config = dict(
    num_attention_heads=4,
    intermediate_size=576,
    vocab_size=1024,
    rope_fraction=1.0,
    attn_scale=0.125,
    parallel_block=False,
    init='uniform',
    optimizer='adam_hyperball',
    beta1=0.9,
    warmup_steps=241,
    final_lr_fraction=0.0,
    max_seq_len=384,
    max_steps=14087,
)
Each number is 200 + 30 x the weight over its row's rms, rounded and kept within 0 to 999. Layers, rows and columns count from 0. The size before them is the row's rms in percent of the matrix's.

# down: layer 4 MLP down (transposed), 576x224, rms 0.0612, rows 181-183, columns 0-223
# gate: layer 4 MLP gate, 576x224, rms 0.0613, rows 182-184, columns 0-223
# up: layer 4 MLP up, 576x224, rms 0.0614, rows 182-183, columns 0-223
down181,099,161,161,223,224,258,195,245,229,224,172,197,238,183,198,227,209,181,243,219,223,190,232,236,204,239,157,264,186,190,211,191,232,217,232,200,225,244,181,204,258,206,216,156,182,195,210,208,199,250,235,177,221,158,169,228,140,127,211,233,185,191,149,165,218,232,246,192,193,220,219,262,169,184,197,185,168,143,247,116,135,214,195,170,191,192,248,159,202,191,238,175,221,173,172,225,142,216,190,206,215,206,202,223,233,170,222,209,241,195,214,267,258,234,202,196,204,160,183,154,197,220,177,197,237,190,192,190,217,208,204,187,224,187,183,195,231,191,156,216,237,209,185,165,223,183,187,192,178,159,206,203,200,187,213,179,203,241,164,234,146,210,269,227,211,149,205,209,221,238,233,239,190,157,213,235,221,228,209,165,198,126,241,186,229,239,226,261,171,199,166,220,194,236,168,197,211,164,190,186,157,229,186,206,198,222,231,234,218,199,219,170,198,245,197,202,211,212,252,246,177,212,187,168,141
gate182,094,225,177,216,184,197,204,151,220,169,210,220,174,198,195,191,170,167,220,245,194,183,205,192,201,166,185,243,152,201,183,189,163,220,176,216,215,165,150,205,224,205,167,203,199,193,214,218,168,197,153,252,224,183,179,195,155,177,207,222,196,168,214,213,189,172,218,209,154,216,203,180,263,181,209,159,231,137,212,239,196,220,153,221,174,114,169,166,164,172,219,197,210,186,216,172,159,203,242,223,232,147,183,190,157,184,159,216,151,232,232,156,189,212,161,208,185,211,182,224,217,181,185,200,185,192,203,243,229,194,161,150,214,141,242,168,232,211,147,163,229,185,151,171,226,152,224,147,189,216,239,212,267,223,193,232,179,187,117,252,164,188,132,219,171,187,258,206,224,128,225,198,165,238,196,170,217,183,237,245,200,173,234,205,198,201,209,172,196,254,269,196,198,176,222,210,232,161,190,164,198,188,194,171,208,260,230,236,175,177,218,161,240,159,203,179,201,197,176,187,158,210,167,159,201
up182,096,224,223,154,201,194,210,255,185,156,192,194,146,232,242,205,219,218,183,217,167,228,230,187,194,251,182,162,176,191,226,249,180,200,187,239,222,182,215,183,200,144,178,180,193,212,184,173,227,149,239,199,212,204,166,232,157,193,198,226,237,232,157,219,236,188,226,179,237,207,144,202,185,202,231,185,240,206,163,208,238,220,176,169,235,221,147,198,198,156,190,164,211,231,199,197,191,150,214,184,218,184,196,235,216,168,229,251,227,207,162,220,141,202,251,196,201,176,220,219,181,186,191,213,187,180,181,174,155,217,251,183,196,232,169,229,220,248,186,163,191,231,195,226,257,285,181,159,225,206,233,143,181,178,260,171,166,188,196,185,215,175,231,244,221,138,182,195,162,218,195,139,224,243,158,161,244,175,180,193,228,157,214,217,165,184,218,198,204,167,154,196,270,202,188,137,253,237,195,188,143,184,181,224,214,235,140,155,240,153,227,203,242,213,197,168,185,230,206,199,199,231,236,192,167
down182,095,210,159,248,201,201,188,206,199,174,198,270,204,122,184,219,172,207,183,167,196,227,191,176,191,200,186,168,171,230,237,205,183,206,211,186,198,181,208,190,155,233,220,212,230,221,238,245,229,222,167,233,171,208,200,187,194,266,251,155,207,197,249,155,236,240,223,238,219,204,187,187,195,183,177,186,231,180,154,229,162,252,228,178,173,171,251,142,207,241,213,232,173,189,209,170,206,153,163,167,200,218,229,196,192,177,167,202,259,170,156,150,197,223,193,238,162,200,209,222,201,205,193,222,147,224,200,227,197,230,195,229,203,192,198,227,204,214,208,231,187,179,190,204,181,248,204,206,231,195,174,132,214,176,225,167,169,219,235,221,247,139,224,231,286,233,224,173,164,202,148,278,177,246,248,152,218,207,157,205,262,209,171,230,224,160,168,230,196,152,237,174,203,216,168,208,166,221,234,171,253,209,198,229,194,185,181,225,197,191,190,206,218,162,187,223,163,220,212,189,210,135,217,121,202
gate183,103,177,191,188,195,180,197,220,191,202,194,171,227,167,199,179,180,194,225,172,238,144,198,114,187,209,226,237,173,154,216,198,169,232,211,250,245,190,259,178,237,159,197,197,229,187,223,174,162,183,187,167,254,249,186,185,181,183,235,253,197,195,161,211,191,252,172,213,179,144,164,222,186,229,166,237,246,194,205,148,196,277,122,170,211,206,210,164,217,189,190,212,162,241,175,259,136,173,198,242,221,191,194,221,242,256,191,241,201,150,167,166,146,183,187,229,178,176,176,203,193,153,196,207,194,245,198,218,211,226,206,151,250,248,189,215,213,166,197,238,230,203,197,192,209,163,163,159,162,212,182,221,179,216,158,155,243,234,228,221,198,186,163,214,211,196,213,179,231,196,179,241,204,231,182,243,223,223,202,204,187,221,199,177,217,243,158,180,162,149,165,202,211,218,229,250,265,181,228,252,215,243,230,138,215,251,175,218,206,186,231,228,240,210,221,207,199,198,194,184,197,182,163,201,214
up183,100,231,200,175,185,164,218,245,197,196,233,177,197,176,191,147,190,169,218,191,206,210,210,156,204,182,113,211,258,232,233,239,193,187,261,199,141,210,158,103,214,256,216,215,236,216,175,217,225,173,158,197,202,230,164,150,203,230,231,218,218,195,205,234,225,229,230,165,251,218,210,205,183,199,234,153,271,212,153,178,190,203,181,194,189,193,215,149,161,187,229,212,240,177,254,157,170,209,176,226,209,198,153,204,221,210,172,235,229,201,211,219,157,253,213,190,188,232,144,174,213,161,165,184,188,257,229,215,201,236,181,209,203,208,184,219,176,229,231,202,181,174,221,219,166,191,177,233,213,198,171,220,194,212,250,205,225,172,255,241,150,177,210,174,235,245,184,226,223,165,187,242,186,255,202,265,187,216,206,189,159,257,222,191,186,237,175,165,266,195,261,212,154,154,206,205,215,233,164,189,260,168,199,200,217,208,241,190,170,237,215,221,189,231,195,214,223,181,223,201,202,201,161,232,208
down183,102,219,192,149,170,193,164,236,194,212,254,170,182,211,184,159,215,161,222,222,245,228,234,177,192,214,220,202,187,185,157,227,185,210,134,258,233,213,196,209,181,209,240,126,222,204,197,230,206,169,192,206,218,231,223,197,200,213,210,211,180,157,220,222,191,281,185,197,199,226,233,179,150,163,208,147,219,183,242,239,206,231,141,252,175,218,163,202,201,222,204,141,186,170,250,179,149,223,209,171,210,169,215,201,192,207,207,212,214,201,228,201,194,187,205,179,177,212,153,228,208,248,193,219,196,176,176,230,135,215,147,160,239,178,232,224,204,220,268,166,278,180,208,213,223,209,190,205,140,135,208,191,203,141,196,220,210,156,223,159,144,159,252,173,241,167,234,235,200,195,169,231,233,168,215,179,224,191,162,244,208,193,203,156,220,173,184,237,173,171,212,247,215,186,165,145,211,235,180,179,198,230,147,224,234,249,223,179,253,220,212,202,204,249,215,176,195,226,185,229,193,163,204,185,229
gate184,096,234,177,177,193,177,232,206,218,193,163,183,237,194,236,239,231,220,190,204,223,147,214,223,198,198,164,192,214,213,199,245,217,216,154,194,211,171,207,188,175,244,198,179,226,247,144,241,219,189,186,180,180,233,216,188,223,207,162,225,227,224,237,181,257,184,166,158,175,224,206,142,184,235,187,198,179,183,148,198,182,188,176,252,215,162,150,278,220,178,190,222,224,210,245,234,175,202,249,275,228,217,198,203,158,202,236,189,195,202,191,176,231,228,250,167,177,180,209,236,176,178,179,223,180,133,176,193,221,207,168,179,173,237,179,196,213,204,215,166,202,222,217,174,231,199,199,133,212,230,211,247,243,215,182,182,162,197,246,199,259,205,179,191,206,149,203,151,273,177,210,149,220,235,196,227,192,140,242,174,209,160,209,166,219,189,213,206,245,180,227,170,264,170,185,212,184,192,219,221,160,205,218,177,165,170,207,152,257,197,157,177,229,203,251,175,232,235,222,213,246,167,284,211,155